config.toml
intermediate_size = 448
rope_fraction = 1.0
extras = ["capped logits"]
init_std_up = 0.0502
lr_head = 0.00885
warmup_steps = 200
decay_shape = "linear"
final_lr_fraction = 0.05
max_seq_len = 768
Each number is 128 + 24 x the weight over its row's rms, rounded and kept within 0 to 255. Layers, rows and columns count from 0. Numbers have three digits each. The size before them is the row's rms in percent of the matrix's.

# layer 2 attention query, 128x160, rms 0.144, rows 41-127, columns 0-159
085:141209120107157105116143127117164117147133154095155129125104125156119089155127152161127148133130158125157164097106127118150130126175143109164100145121103091155129138137115136156111130081151132095165169115084120124102079122148131156138120100139136125115166169124138111114099181141092148111085129144151091118139158066146105134161132124122116161134122104118103107137088101096122127141084136093099142154132120091141151097105153123155149121121114089136112140115100113168148128139133110
084:158123145128128122105129110118169200124084124113137118098101105184089093096146096129120128184124137126135116102124137132121151124080099108168144144095099136120136098113112114109120152093160101134152116175091160106089130149148126115185083142123144089124117139172140136152129102127109157129125139132111119124154182125140081087131140112162096139123110132138124107158115131136116143103107149123175146123131148110157163157145133145138140106164112168173104106114133147124140161117101131
093:121117157124130137154086118107110143106132102116111085143149123191127124092107142119152118158143139121135171151120131125122151073113132142145107144106122136170142093074128122093148135082156132149134084144119120112137147131138173186128122137109100090136130105187158115113076140170115144123119129138153116118158128129087130112173078113152119155076135092151143132137117139106154123101100134148159132116122122121126162121115108139116169168126115149091135123149132181105137109090090133
096:145099133145165172098132161101157130103076079093114090167149124095114102166122121097175119142131105118144094102138129120112171112086110143121110120156169134125114101136154183074107163157087146143121134105107125139134095137139160134137171151095124127148110152100149159151145083142117095071122145138114131170128123151112115134154122136098096150142119144102146146086104117139117108152142111103139096099134129184156105124111101113166121128130118130149139119138122125138156110112106115
094:108104139156129132143109132125138128116106090136129142146128122076106128184186163100105133116154141142137180126101101140113173111103143135140095077142105101126114140133143122111113135126095119087086094158120099137120157124149131160117109147142101142175140150143128132111121127136135147169136104126098139100050105134111111135147091190104148123116141104138138130149150168101133098172144123137110120117142122150122156140110084113128111155134121122202106136104086086135106102113146123
097:135158131169146185129112125136118115095148142155147156130099115133131137139124154158139146128118117131105160154086159154122143127119158065164126103135158109153099162145121117085164110148101143147131161139108112145147117120124146140117147126111113098109135119187137109128140160142134101132155123176138069151127118161128102154152141124169148181118111165077074133113148093129123141164108116137112126138101151147126114121090092157139122180126146113089117101106098143150099097090124152
091:149146104124120137156145113174106122188142115126108095140137129099101112163184163113114162149123151150114098153146134142138129149146132146153099114155141106139140108094157130130134095124132115138092135124082113139117112140109113140161134189120096139131128134128109104106148143117113128126088129132116134105116099148130105082122123156143153153064099110143123136145125123119151112137165184117123084101183096084138104144180095112164085082084159122138134129110134140133164167137140150
090:113100138133116150119138126168109136125135113127106097112124075138139131153102169155153127138116156106107073111108143123125123141139124118115134106177119132118130117135128092163149127175122120110164147161189176122152153116121124093143135105115107110148087149140127085146151121139123163133170146104146111169137143136107187158134133092160085125110089120167095162144088099131165058110114153123127133120127121154152139143136138126143103089084112151185125123174116133125130134115129153
094:140129130149153080166089150108133128121144123141154101141111159109117098149107113129147152146118097133156189077115100131114138127116153115115138100109156099121100150095105106127158107155161107124150133121121142156117136104148121132127111135113089153099100122066170133142102134155137103165109135089170143137129113103149131125112111142120105145140160133128112143156106092135145079124103123081125142132116124074123139096072138137129127128166161142164168159120115114152127099137214140
091:123143164140169079161165108121128129148142145130081124130129122116149174125138093105110133171129117135132152133096135112161167096113111127117123117137101114090139138128107145136152131109102101114140142109067090148109130143144118114140172102099115163117091106141131120111105091144129117131129144112159150165139072159137119146122146143116178091146098160173127138155115118160095152108129112110148060087070093147101144139138141117117160129155166138151087117118119136106169116114140149
097:122103107128133123114121111145088121087086084120132150127116099156151054160126084137175097128116092108136091131115135133095141145129140144113106166123112128093129134172110169116129134113171146127153114116156133145129121101099149112132129128109136102128100144091075109118132076140147134171092114146141107149163111163126119089170129126118109180112123112156155130063167129137137110145090150087148108137126132107103081143113109140145100086133164113119139137132122111116140124106097126
107:108166136164109114152153091142134162137114152168143118091099132173088147127120131103109115092125151132143139123092136154099115149130151143139138128140148087143097167144133138072113161117106128129096123090121131155112122137133144118085121106095174164134111133150119134106139112086127166117117098117098130139119146188145119157121096137128125128113132126065135118148132138128116088162157123144076111123092104136101158137148119073145096168103145086143137119122128133180184109123150110
107:094153124166126133115160145094093132140115164117137125110114130066133149096136137206174093162115161164101144144112130129119102118104127114128110114139081117153141131097124141114189157110110147113154142118105122143098115125140153134095182185138175166113149154128096151142127144159137157125144104089167093115140118151108138155131118132123118100130118154100124122176099113101097139080116141128153147122137087123120128125150097136189137104114108128117131165105137151130136113125121139
098:149108106094145183139136137137104186139143166140121127136131092061092070105104149147118130087107143067147071140154111144114130129145100137168079132117099111151127135140105123095144141111149104119115144159135120133103120112145138127117133117135089157087127164113129106107151149125122138168119172097052145112153159147134087112137101163151130120109128108156120132110123128129103168084129111116123116104138165107130141098118130121103159130145172139108101128133112142154117134151140130
096:131144133134106160107138116139138113123087107098098109078165101134136132096126110160108135117126144137155137145082115170123135116091147088107127159155141118139075133125167126064151092105129114182147123153125129130144127164166167152130137106173113139074113120126122106121097087145121098137128162118115149121111142115135137157123157116113103132163111122129092085130184160142114097147111109081129159065133120146139121090190114142102135118139151111144128140114108132109113091124136118
104:149142146129143143137099080109115162132118140105118171143121090140113109109140135134186132144148122130154112146159147105130089111097116085151122146115123147110124125095103117118157145140089120139138102108129129120147124096105146096079119143179092123101130110154169092123112169094141151150125117108067122152134085124152120129154113143106176074137113110119113146135151134101109127195141134149137152121133144097128145138144100158139094113106119095113138154090088090190170125151128143
098:126114159091098108113152124121136124122164139169124067141132182138064135147160136149159122116111128117125098094147161142136128102102072067138096116143138117142131117097132107147166148141109148148179150109127131102113137124119114131165145116133136104129080088128146145137097056149120111102146121140097080136154119088129148169090073094126103131118093128152126161101159139162130136119122101132132114138153119136103135132145117136131102156087116132145130128138129099125115089154134148
096:130126120131149125142131095152181154142120094120120135146163170106155175117090120133092093151118087150158111101127118133109138129159143134088133170135135055123119124146089117119116136118112154110082123166137112155168125150133108159126138122102133119191099074142130134132130107126102134108098136107112117127157087127149142146130168141096152143157116150110125105130178097106122110119116093109120092171160175130100121115121118116133112166173098128113121148104106122154160141093148160
094:127131123134137116137115109104143117141108110106137163153123161133073112126112147124121126101135119106124123090132150171117156114197112115151138128094086136117097142114144096105118099153129132110135159165118114076105131127142164157137103114149154104156114070116106101142139101167108138129115134139115130125147128116123160157159145143157108139102123146174105118159138141108107174144139136144169176114094159113110161127073111119167102101135165114147102151136116187120177165164110098
109:113101133141114174157125122123105162147167134140086119121116101102141102151149121159117145091109115156079172156125103103114116111086120152148082154121144113140120093104118121103144096140098114081145123119103095099109148128145135169076094142139088162128136109124129124120127104111114119145166186105092111122169088108151108150173113103114091141120142131111135135151113117153170149102155137107128126169092130150115147133159140096124159137122101118088137124087124079141091131148102121
104:137108107133085119132096106109083163142158126149152094145173171143161109132168098137161139137079109154128126153119132135125164115199096105071131120140133146126111122095137111096103145125107123059139100132133174114138130153148118134119119141154114143139169095128144128122108108117162168085137146095127137130139144132142120126143150156130125073129108140142120108100115131077134169157111105145150111128149130102106111133165110091140075096092109106151149114142119145109099147116105105
089:087102148133110173131108127157132127162120174138095113095119139113167126127148113086114115116151128131117144163099110150129133132133094158154163158142128119148120115112113107131148077131139144111143146158132153129111125153120076121141140157132120094174067093154133122150105089119137098113132111170106128141173121154132124097173112188134129124124115091092131109149155090145117113149129114115143134118185125112127129128090148118142151163150081117108157111162113204109151137134101112
093:133135158144121146140121088122089164089118134123119106095141136138088117110124179100117183161087148140124143118116133165149120146129115164131129127154059145118145156138175095112127104172143122134131134132129115124113114090180106149118144146148162140105119124139163091131145158159136137088116124144165088106135132127122127110144161134125131117147091158106154181092176131116102158113097155118113149136150120153114128127121130107187121174146157153165134145161117079125111127167126153
111:133137113125118150126118079129093117120123133095132134130086160112117104158142097143158111118095155152146109146154150075159201103094088144136126160124117122153108168127144177118157145156136133158155157141121133130132118077092107110096124135118124126099127107104094169144153133111152154113128172147136130083112163153130150158110073158141127115114081115137101083118107125169113102146141156124132126117166097139101167149126152128100187122118126142163115146112119101120131136110150115
091:120142110128138139108125151119107085129117120120148130129116107110115117114148112140131138123151132123154065164133124125129125138117157166116127091162133124083121173118110127118108177124099135170109126116135180132094125151157130083078183096179116154096117163143111129152135156108150094141138121126153115046119142142118152082118126131134113118133132133157118143106068110120179150079124150156134099126133180109123167153149125141147150108131175100134123110128136130165116085117122134
091:092115132140110092149132153081108104127124133117142088149148143135097116147144104113118136142136120157156148128139129138123175109156114130148118134158108148107116115090138151108154173128143167133103113091057139132106144112114146143173118147112135136109143101131162106151131104120133132115089100118095100134169162128146119153156197129151152142177121126108160124158162177104096158115109110100141123110088091129113112127192085128150117091129084161133141126112084119124141129127109095
091:143131121159122162107085114115159184081119117148167106104171210096168126152148129145131127157131112113142151144142132140169107132135143110105107139175134100115117101114131155133133124142179143117140120148108121122157141144107138116141121121131109121143170136109102146162131130122097164166130131120128122139092087105137096159087151163133157126121157100154112150110123159130134087179142099137128116140110157125142116133150149153145105127158105116091126170119116077194163161128132133
089:128151123134082114144129108135126089177157163142126172106130138106102146112140128144165140139135114130146101215144148129158178146126128150165115111113125138097129158117151130098137088111095139151128128142138168127144143129137149079145156095151121190135158171122138171139153178122129091101145144154143165118132138095152133105073113106112145125119139165110155115160126118111129124128138186114160102116154138103127124172176112131148124170128129145138135159106137136146143128145106125
083:105124106196110179147133048098120063114134106125117177116148117165101119115128134138111147163135131120157123108148152112171125130123130180128159158124152135118198098141148121136132082089128163110151101154172113118165134127150061134166117146124123103135098089109123140116141139142150142103141126152147118127124133126119127128127136098147096113132136149142156097141148149123129161103129140107161149120116168149121125147163140099108138174151145102149095129134145126135158117143128118
099:120118086105130138124156130098111137125144112171107121079133097166135146148120149144154158099100134143156112118131108092108103141138114112155097132102107094136116126088106110123146139130118135135108112103135088123067072128124116107164158093137209145129163122153113111093117087139144121115130137075159105107109149151136107114139137140072154099122107120099132139108143162130192165111095186109122134126142147131137107181140131140124129103112122156131131150135165115105127109090128124
098:123119119165085119187110122148074149125126135116124116143129118116115155125127133154134167140127109116106117107155112134097139119110107088107130095120181130160180108142166123164128128146128117117109093136209084133112128138138090139120137153086149079138059096115195133120113125124128118155149119126119117139110140146080099109149118130131124160111143103117120164122103134140155116151107115162107178127131122160117138126131155120123153138151126135144146091107090141130145126103194149
103:088116134102127072139122123075149126135130152123099169109114082105163165154137117138170148145161118092121147132078115106106138067160154099123165121135144131147142131106119112158157145106167129106134121095127104096115117131143124119130133143138143101090084131126134133133121170094114140137095134193094138119102125109113125110104143143125141107094105069139112120124131090133108162091135121119132106144129120106136154088116113102083113101148118109096141066128174127116106117114168133
100:086139097130114117120114155114154171136133131125199103117141144180118138119138157066167153164172103128108092150124084150107132157141087090093120133144106128136152102096150114117097078075132149129129119137148102149136136115111118080134085145163125164136173091161119116134116116135124124131134122109116125136143141105080127108110143142144147129102128147158125124142145138114117145145132155151168138122105153142177066116089139109150083124125143128111132135154101126134101171129146134
103:112134117130096153129140148135106097134121146141130127134131141163126142144098114100100156130121094144136096147113143147134132183121096113115120163122140145096133161118162112119112146176143103150163110109102111136124111112113102079118106116080086167070140105140125151104176167148111144147137110150131102144162175106144114098148084113178107120110104173138105164143107117106134086130100128106155182121140136126100146118139163116147177094123106106161196116140122147128144128147121145
107:153136130120075081116101147112127132159165132120157153167112141107109103115139111132129121080130136111116175125117133143158072096146134130123090127138122131092069165119114140134159209107142106104108164137153131133119148140134133125116154140105144109137155164156140141110103113104080105147134132175120160074120113114159142107111098126066147127089103090137121188137119127129122113142146125096117164148143117121145135111113104129133102116099174121143152150096089125126103126152129133
101:141118107158121116129100130088108128132097117120114094109142126106145108139121106160108126114092148123066136073128094123119077101131121123091115118121150119096086128101107141143124147089130133131158094129098106139147148112143100135168128163146142102106106098114151192126151142126108096149196165119094113118124130141078096119115163153139124121128137121150133134121102073136117138101135148126157131157123131086100124124092124109144142165114148159125163143082138162107165125104066109
110:133080132131155138125138154156112103120128133136119099109150135153176129186095135115156168169096115155105134110095118107142135140136125138103104141135173108140129112090123098122141069131099123132117134143134133112146087105090114137155095128127124101143096180143107110136068133140126117137146161138143107130116120106168128119078165175198118105137119147123111129114109153112101171114112108126120079103143112132096130135125091126175123109149083116140160140147142124172148149144113173
105:127189120119124121121145145123156172124111126148140094093138142154139166130130106171122165125132122105173139118097126162135143122141098145113129127138106077132130148105123139080061103141141173086127154140121163130123123120116101127160162111117145170155148086115158137149126184140123095151099122093151108096108128161119111107157128157176121171125113155124118160130086113119145122135103142166132088142093118122111113088094154091125165095148114113107148128124131149098114157114101148
105:098112132141127094143094155106135098149107150119168126141140149154142128146126076151125135095118135149108099152104088102102128157154175089126171165116154143134125104132145108116106097114099134157109092113141127116162078127132177098164112120092129141131118033125110152111125109116139140115169116120087155136109103104095105103126123132112119156179102143119123142125118118118122154134140100168109151118166135147122127159103147115166164139161148133146127109171141103135088154132161128
102:105113101103127132117137116126130167102126069116125142123153099157102126161092139153139114129101115114155111139137145125134116104144147151105126147120120091131132117121126164137083115143119152140154117132119116130102116161146099150067157130102163157116126145140080107127094120173119140144149120091147125105109119086076176112146169129154119096116145168166118151133165106141120116149147143104148118117117139148177133095088167140189135104126195103157136103184136150122108154114147129
104:085135167142157085119099162166155127093125128083160140158131086129117091110133121125113071150121142128102137152115159112117150110134109147084106121099101192134118097062101148150129142129131139123097128148099112101133149117152148139106126140132144109140105098106116105145108121162174127094138144148152100093170153115123159119126158182125101136128056150144114140096053118131152155128116094125133132112123137109110147131136103149171114154123124136125143138125121157133127114141132113
102:141088127141171126144135109113076155118142143116122128131119122110098109107115152159087130140121138112099127129115142144128125116166129169117093142106163115131118181129137078113147107106078090103089125144159121115130115149143115077133105111134139156141133129158091142130068174133148133115133130117155150114112150175141107166126117137106127134087118130116086101086159134138118165092144158147116148108115129093099167118120138112160145175121056132134116181123121156145121152158158155
104:095117162144122158093123102095112158116126090109104130115094125185142142155115161153138123148135107150162130125155090134141174163081132124093146129163178105163131106139130112099099148122093135143129128147183172086120141144139132147100103156152129078119140112166170134146177106177089168102156104109097104118142126117150162118138136155112124082134110149094141136092102133182126143158119164111133136140133143110098109129153144112129122124131098142128155128115127107135142114103137133
113:125117116147150150106149142128131151142130138116096169132140127134140153133124112118114130172095142106135151092171112133153123127154118131160135137112116149103080152146095131110204134097169137166077127118147115150133144141143085125125132139116142153128099107150090074154105148147155125133130182112159100112172160144117133145108167118171110139139145097111108166197073126164114108105126154201120089100102125156127121136122119143119114110133111103109136147146135126147137127105157138
120:115141146127114148110137154111149167119167090131086143129166116113115086142092139104126117131159141138079117122117179148117121126185132142144096111148157158126115130111125129134107103097086119169127120153118115157148134157152132130127123121129148128114161121137157134114147134105113139128117127193077154098146139134142100187159111136147096133091094133110132128158076161123107122101121122129147109142150153112134134130108129148133193126148154188151088103134188106168087105132143109
112:113119116166104099142127152086111154070138106143158117123144138164100167144152109115147099123165104116111140129115105122135153127133144138128055184108147147112083102115111125108132131143107140115136165081143159159105095128132154143129130162120111104098152120116067132164162137112144086125127143107115179138145140115109124118135099088127097136127129173118083130108099126175118171179129136146087160105149146118143131121119092107136132109160127115144129100115140099128149159094097130
115:179124139104127065171124120125148103102117131145159148091089154140131155120116124132116123119119150130172111123139108150135126141102135101140128153084097127166085098125104109120143120100162124118145171091167143099151151126107149121115148127135155109169129150127115125086116149108146109215116126061123127098123084098143160128108088127121114141131080127175094108153111106128124123146131137148112148133082161093115085154124155132137109163121106120121093147136101123121110120131110112
105:141113122146159129098170122132106077132141102144159169155115145152114134119124108115136133120098117124127120100099122128124109131087049157125147107149167113124137127184141140141172119109128145089122152080144122128105125122072118122129129114164184144135145163181145132146108104164168111073162152131143133101105133136152110121131121120155108115132143123161141098116117103167117116119102139139073127104139126135146141169154100130094137124134145167081117149140133135112152185143111094
109:142145113189139118097125136148125103105087108169136175124121131110108090112129182122162120135152114157087105113145131107121120103115117129121129129097092144141144123124061112172108119095148094171189128127128131166116149126138146136119120134149119142123149181121145159149163109131114155105130141104079131109127142124154092136097124131169120176106143125064096120166159130139117101122101164127126171160116134101143123164110144139120110143104115096137131098128128146185131131127163120
120:118142152179148139080154113131156138132111113125096135089123128121136137204146161137144164098118129169118111151115149125126123130162101117133166137136129118101112117109152119152166124124133137114113131097116129168103097129097171133113131151127142152083081123124093108110150077115152095161126141170106091143146177082107131111140118112134165140095152135137188118146142111087146174105116173148078158111099151144131122110144142134151122148095107145119121131093129124132148146086128143
102:090103096111153120149127102163148153137164142108095131135130135110111102157084118182133138141117083147139090094128126115157150107107099120173099143166167087144153185106158176153136120125144150141100072092108139089141124156131139122110138153122132132118116113140127130115117094126138120149122112087132122131132111133127152123168141135144143146099140091130129105118128138125123148142070130127165173122091107069129133090142149119141172132161124056127126164161114121111136138125094131
103:129121125160112117126139159092113154182151130139101134118142151165127108132120124137168145171103125127121159138190136150103137143145119123119140105124103137101089153093139107135130156105141142120100125086114134103102144107166144123077144157123113117075123129129129158123137095117083132121119115158132095094121098071097124104139129098146151099125102119094104213105114151110137118135082125133128121161111130113087157098089131082138161128117138136093082124116134138129067136124135147
115:128102103111125087142144159115112148106162104157133097158160116165124151171168131124167102121106125111095078091108110123148151184128152165087187135105152129112125084114119141137124078157149125120102130152115083124118158151143112104149108103117085140125118176181158131120133147143159115109089160098127117124091130153158128133159144113130105104118082107124149126135113137092140132107135154137115156153132091135151109144143158108134131148123126109117113098151126168139083158112105109
127:147082123120090081109168140103145076120138101144118130128129151130095165140162102147149108101121126127116120127158118102096162078096123148118132150153123131147116100142105126152130178124112121138134107134104107106112144101130144140156095149108120170111144059162161100112098152155125110117096101170099158107122179153112140089122153103114135148149140103116161148171133154140149150139131138076131120115123098108127090115130134148131127121123121155120155195128128177104093142130111094
109:142113137157145133099111110104103127115099074093131119086107119087153103104105137147139107159093176131117110121125102134151154142145126134099151154124123098090168107138134141159125124100120113127088096074103104140154131128173097123123147128129152166098141165107129164118150174108125083114118120149106157134054129160127127108108094130124177160162123122137126180125127097160144094141115109116167105124104139136094109159132160118098129131152156118095089140132143112133152146128156096
092:105114107109166165127147158139099104127169092085122140149114134127169117115131124124146093136119119126120125110146156128170133116102102146140135155155134123156126137139140110110176103077112140139118098121147161129176132125124142099075053139138109133143099095138140095120194130128148130171126140098180105120126145127089152136101067129143087142124128103145154150133161097166089108071121157129135119135146127144137142143109132068151137090124153134123126109150130133158116147113133125
096:113099121113159148122140162109127143133135096122121127104115078129133115104079095133065119100135124117149101107152137091126104088098150137126127132133152165115154110142126123099140108100134157120125093167159129095085121115139083122168095129126151102096126114135098146103112157161113121128131124174082124152117104146122140138154167148118139130127111118126085132112092114168125125105133101128137110099130134109132109113151158076118139139131175095195109123174106063156145097124148094
096:149148121133129145146091160146119131152103122155130134130131140101147154153097128116135118129112110180110108162172163160174135169157117144165117117150154157125134132096152164139113120150176132140089126102127096138103146113102184116131171100128145124099131146136152135164151139132126129127094099120148185147133088107117096139081160084151168143129162126158119138099127147119137118173106134127117137143150137133130112147162071142102069140146081122102136136121116154140098147166122170
104:123136127158163147152177079112108161112097129096154101093115114138090120121121099137167150099133162187153138115097137077113091151159119124169155111136155119135123132107122131126121145148055121129149180110137137132098134116147125107074135124131124156098110132158099106123131126134124093131134134129136140140142147130118187111138132104125144152111146146109138116136115058119129152134123128109113097150163154142146142112152128122132114167147121098127138157194173097183131124156135153
091:103122097114132123122091136102111118162166103133167134096124101115093119119087131136138125137134104117180103095126122137119115107137139123137167132115164125180115135087170074139123136088121110138136106133154132103154074066121090120156125117141150123125128109156134124117154161123150129145144111175095137133175184125086107113116131173173124122141103122143109108124091077146151151117144121143116094163159130106136137129091165132161141132131102127138111091151158097157122105113159096
101:100104142145087147146114131104127120116128127125092164135142090118160135169098128119169132130177109165134133120089108137154115120128111129116110128113111126090090115109164131162149079115135148121134146145084103135130133120145124103127141124089132056142136167100113149152094167140119099097129094152119124131116110078137101136142149142159131144152095139132174085160151178161123156151110087148099159108080103130148147128104093127117149140122075156135143124070134106120141154136108134
106:106072113141110139142127096147157161129074136115103142075149133113145116156111144132114157064111120147129115109138114148149124121158122118106151118124137113092138122148134100112132113130165140129135088126117113118122116137184153084131109128134129136085107118093120145102143103139086138116109112135104095105091117145115119148148218145125095077136110119195104131111101145148108098126101121142161110136166134116123106099140120107102111081141149119109097192122120151101141123097124133
109:123118130103142132161094128106124123123109114128164119142102127142193190156142127110122127159109131156113150132107141134115158123134142114128130087104147128160139132118161120095124089099123107104147148105131080137132101165088131150131164165104130133076079080088123121105154119116096124111137105097111092146125112120093107147080125143166131091131148122176129148130120124155124098178155164132139123109152116163146148137136114069133133116165149160121143130147148150098059118125140125
105:134127160075122115099127153131085058125117135088086153123123120091150123122153132129095087089138144136135178117100120114140095114153129104101133176107125134142087104123110132123141077109094129134155128146115102110136141144151156163134118117133142144167114116153097167085119112136118165141149127149138144131142121137112123161141112134146131118122144153099134142130107134093097155107130104124107155109126144112121072157104146112152212079102146139121104091135160163128076114105118133
097:127137158137120133167142108146105146103167131177128108095143120150089154128135117116170128089129126107141147152151121144111128139089124149152145111160119146094157121091105163139153172196106136085101113103103172122128112146095169143163173090120122103115128130128152144129123147102103142157105137159097151104144173149115134149130146121106176107111096105153117130127142173098133137129154101121110142130120114101132147077173083159101100121102107135103125120146150103133179135157115128
100:153137146134114137134134140098148136133153072117139131127126129116137092123086084156109127154142161124143164104115132113074105106087158164102122089110129154111133149095142173137121099136162127095153113113143121093125080132081142145112160102103165133175151100096117132118146179091133083172169120135139120106133144114128110111129091122103119165114138101148116170138083093117125126174097131100140097151149136077131106108129138093141145113116117143137165161114112129132106111158116110
096:146134137100151104142145111139100120085173129135095100064124105137108130116140103086068102140132121129115191144142111141113095113100090115126118109132117126105106160102137145087139140120110146097109101117122118067122147134117135110151108138160161133111118103147131109069099154096106160169146114133104094131129090169099121102141142111099087111132127127115158129120094122145156124115138130112155109142119138140146119087133073121105117142122189123153182127097099100128117118103105141
107:130163122104143098128095138131170106143123137118129090111156120134107117142131128150159118139165113152158189163123079129113094125112126105106107118121154082133130122101145134113095158114114139061155125149079140114136120131141176099112150169103123106112150129099134166107114166135151127184135056149089161128113114194115155133165165136100144125126157163120127115129138102128133125146133114135126108109159113133152140138125093145158113135137115159117089175124104108129116131136150085
100:115158138161178109148180157124098124113131092140105094155116088133153083125105136190154104146115110101143116190130143122136126108135112154092132140135105099138164104143138133117136127092142150113116122113106112110085127102138134094113109149121078124129128127130135113090155109115149126100147110135101086152100154168126128132135112139127127148126134127091102170073118146131081120092123159141135155145122148126148123153120173074113141175140157153113135144139158110144146145137077075
112:107110155113126143124116211140143139084116167129114127145106123145142134129104060118150165141100131151077105152141141107114133137142123172117152132139139099128142157082111130122153059131106133128127105124097189121146161135124131142189174146166125107090148148123161118098132137139128123108131140130153142152138131143159131152109147131105161159109119118091110108125090171122112171110125081087111135135138117146140095147163155148152143099123118174117126140142110144108150129131155115
100:150147114131133138133153086152138121120102131136100146115146155113133105118094098120133114136132097141146107130112126099119101142129112156149104118130163113096107098120134120128130103174127168150111138134136087156139150128132117176092169165159167139157128143180152077112110098126134158119144139115193161157095116104153114089129134095148090151077131131150155094112203113145143144127110130129111114178103118131124147131158116145132070109178120134131108120146161180129132118140102143
115:119076128121127160133110139080136120115133103140134114100134105146167198153112125151085097186163121144076137144129133138147133129102084120134098166113157123145146129152147131131135139124147108142138098092147108136089147111119097109098130091111062104114158143111138126128153168115148123167179126122123143130137131105120085152079130141115134075135124105128117134116182138139122128113121097127161161151094156130124117123092126066128157111113166132140097117137121093129148113097119142
100:149143122129144147129109160115142151123102114132104098094126108099138130126132104144102142130102167074143117144112126136138135122123160146126098153130155120122142116135136133132140121143129091134135142121105152116119142121109119106131128118127150173187134118116103141124143140124161189103141154126109119101080148097130097163135181116129159165153141161158168130134102168127123100118194167099119134113159145149100120111187114147181162156104159110165106146161130088175140150125070165
108:140132132113130154127114099130138098132123136115180119133093148176100135186121102137124120124113117146096092082137111172106154122130113148131127099164104155156086139117101113132121110155125120168153172152085100108141098110167151093100136107122137084147134121144069140130103102155133118130130137131137133133072124115151058161106135145100113093111147142124089107075082120120132095114169127122144127133115143075140134129125152153129139157137136167161144119123122102136138131133145074
114:122125137147101128113116128138156090128122158152107164092129090139119135111145149111114108091131084103114109124123103161135115135194180159186154132077109138081161111142113130135114117107143139119125138117140123128104143121137137163146100101129176085095169119099141156151096133161109124098125103114124147114109106137137114136172109154084113132092151159106120105142155127075083111137091145118127125108131110112121165174109136120086090135196100128116127119116103119116101145145136144
108:120143128102124140124097114104103125115110148117142174138104162126137146142151160116154130168111143120131122182104108139156171094095084140121144130132125126100102096113121142090128161130109168135156099146109152144120114129138145148142081140172161141105131160172142155084094095138122183174120113138169129158099139151137122122118080126093116097117149172119129173128182101166129140151118126148163134081146148132138143110147120147145124174120136167111132093121125123156114152171152113
115:073113122162131136113103131104157172154116131141098162113093128172154145121177149123119131146107157113105151099123124116113091118151123126137111098141115124132120124065131113158159134104124129137172134166143142146125128114091131107171116148121151174159135169141129154087069118132093146117073115117140128126150100121119185158136184113094135153129105084119135103116118154120151078134120132117132162086113104111105113135164135085104140095118114134164153115131107123123109141146096113
106:173161126150138131097109194117124111121095149106110131160155153116113143123093136104103113120095140080200098110151141109130125132083163112071133147083122127130111129096131103143153162152075164154113162107156092118128114093137142102152140133122130147167099131114117136097132076119109085143093122132139158111141132170144108180129139139116104153140069147107096133096141120158125142118122102108121131163141089108140127121133101113135130122129086131125094113139138110117122143128156140
109:147132127123121130107138115113157120108094091117150109119114151100147094152133132149067114163108074096134180159144148141110115119137135097107090129137109144164143114125119126162126151156128140088171126126133147185143146128095135132141123150119092094128133123106163168107076136138131160133148133133149135108135145122138106107165106121140131128099074122117135140135163179138152119172111146141140136085154124211103127156174133096109133089177104145127117142098131110109108125104137154
108:140102099123154137125147151096180143156157132123146100133098161152078102119085124124121126167140128149171152146131126156136139170160083111124161139121113148146094100123099128139086127121101136144100151140096147124114154184086087158153101104098142172100168149122106132139132139120096121122157143121130168132110145100109129088155126196131124126154132103095113102115162140143119082106136098109142157133168096111145146089141107120127167136101133106143118136142115132101105161137122096
118:201124145109090168172110137142081181130180129140163107135169127131087161143114122113128118132141139117130161116199113115143112112128100128110134127141116118095141130132169139135150110153144147119135108117143150121110126152086158133115147095120129148130157129092110118117106132141149090073111089148160164149142156149133103130162121134118142126104102080148115129111110083092154122146127136174131127108126129090141131101094106121116123102147141124166113128128117114205104133115098139
119:132117150106094135133159136126174110112142092119127150144129110158184090155077156145122104114140151105087102106164088114078152128133089112154126154136155139103117129120098095105168120110109119156175116113156116152154150136093123125148152086123123137137116145106155137113134140148122110124131110104118127109149095148145105106090094156151130061107175154102132137157095164128162118166139138121137153143120147117114112045114170136114124098102120124138110118115125122134107150161109121
113:079106134123124151125110174093105152156115126137134099128143141110119157121144164065167135112128105135111143118121132078130142120146103148130122132097135109167163097161122097118126129137112095100143152141154149128095147120156142119135173113134129136173146151148102117123144120169119142108077149128129139101066112132115153161122135109142110144158111137120112137103165154120093151110150098188149128059125120127138131123098107169145122145080103139119152096069133087157160142117122112
110:139170119091080147136137090105116143091108131146134113140150093146146101161117129104154147135121149116160112116130102129143125108173132110154168099121186146159109147100174116163132121122149104144123119134113113149116125131118153151077123079153141167132110116095103121151207157138112104126133119124167148091107164119109115146112169149130103123129117137124091056144123149137157184126158117126152105116131118135121130146162150117141104109114070117139138133143135104164110141147133092
113:137133146142143129163132148129125141108147145109162120154118131135141149146107134155115156126103095080087145122111137121110136181101151148132144115121118089150128137106153132148142143118174142055179125117095144151100164112152089141149114119189111162096170133103089132130084142124124154075129167156176153129131087142091131150126075139144126169092130107124133109084102111141120128109118153145143110147120135145165113105159121103145086138144113124131097128138119095085153122150131113
102:116080126081150142156109142098105122155130144165149125128131098139123162121132139107137028132131104136138126123137126175133148145189142104143120131100153116118107144088125133173148136084135167129159135105133105092141122116134124132109107094100073149142148131109153121135132110107114151110154187093117109136100148149154157148178100144155095123120131172104184132161118113143113146102155133117155112146149136167137109130077144117135139152128126126102167141121153111126145136113119138
113:105164077149107142136145103125136072112081128148130124110154135159124159132087126139127083141165151151155163107136128118100095143069145112137166108167152157135119130118135132093142094115152104112126113107115111118135124120104150109167110100134097137121147137147142119154154117167131105156146170094088120122146128091106087125130125123158150142121086134082117148084146105153120150130096172112164144102177126137140134126132087144145101149150103117147086115163136175111126127132076121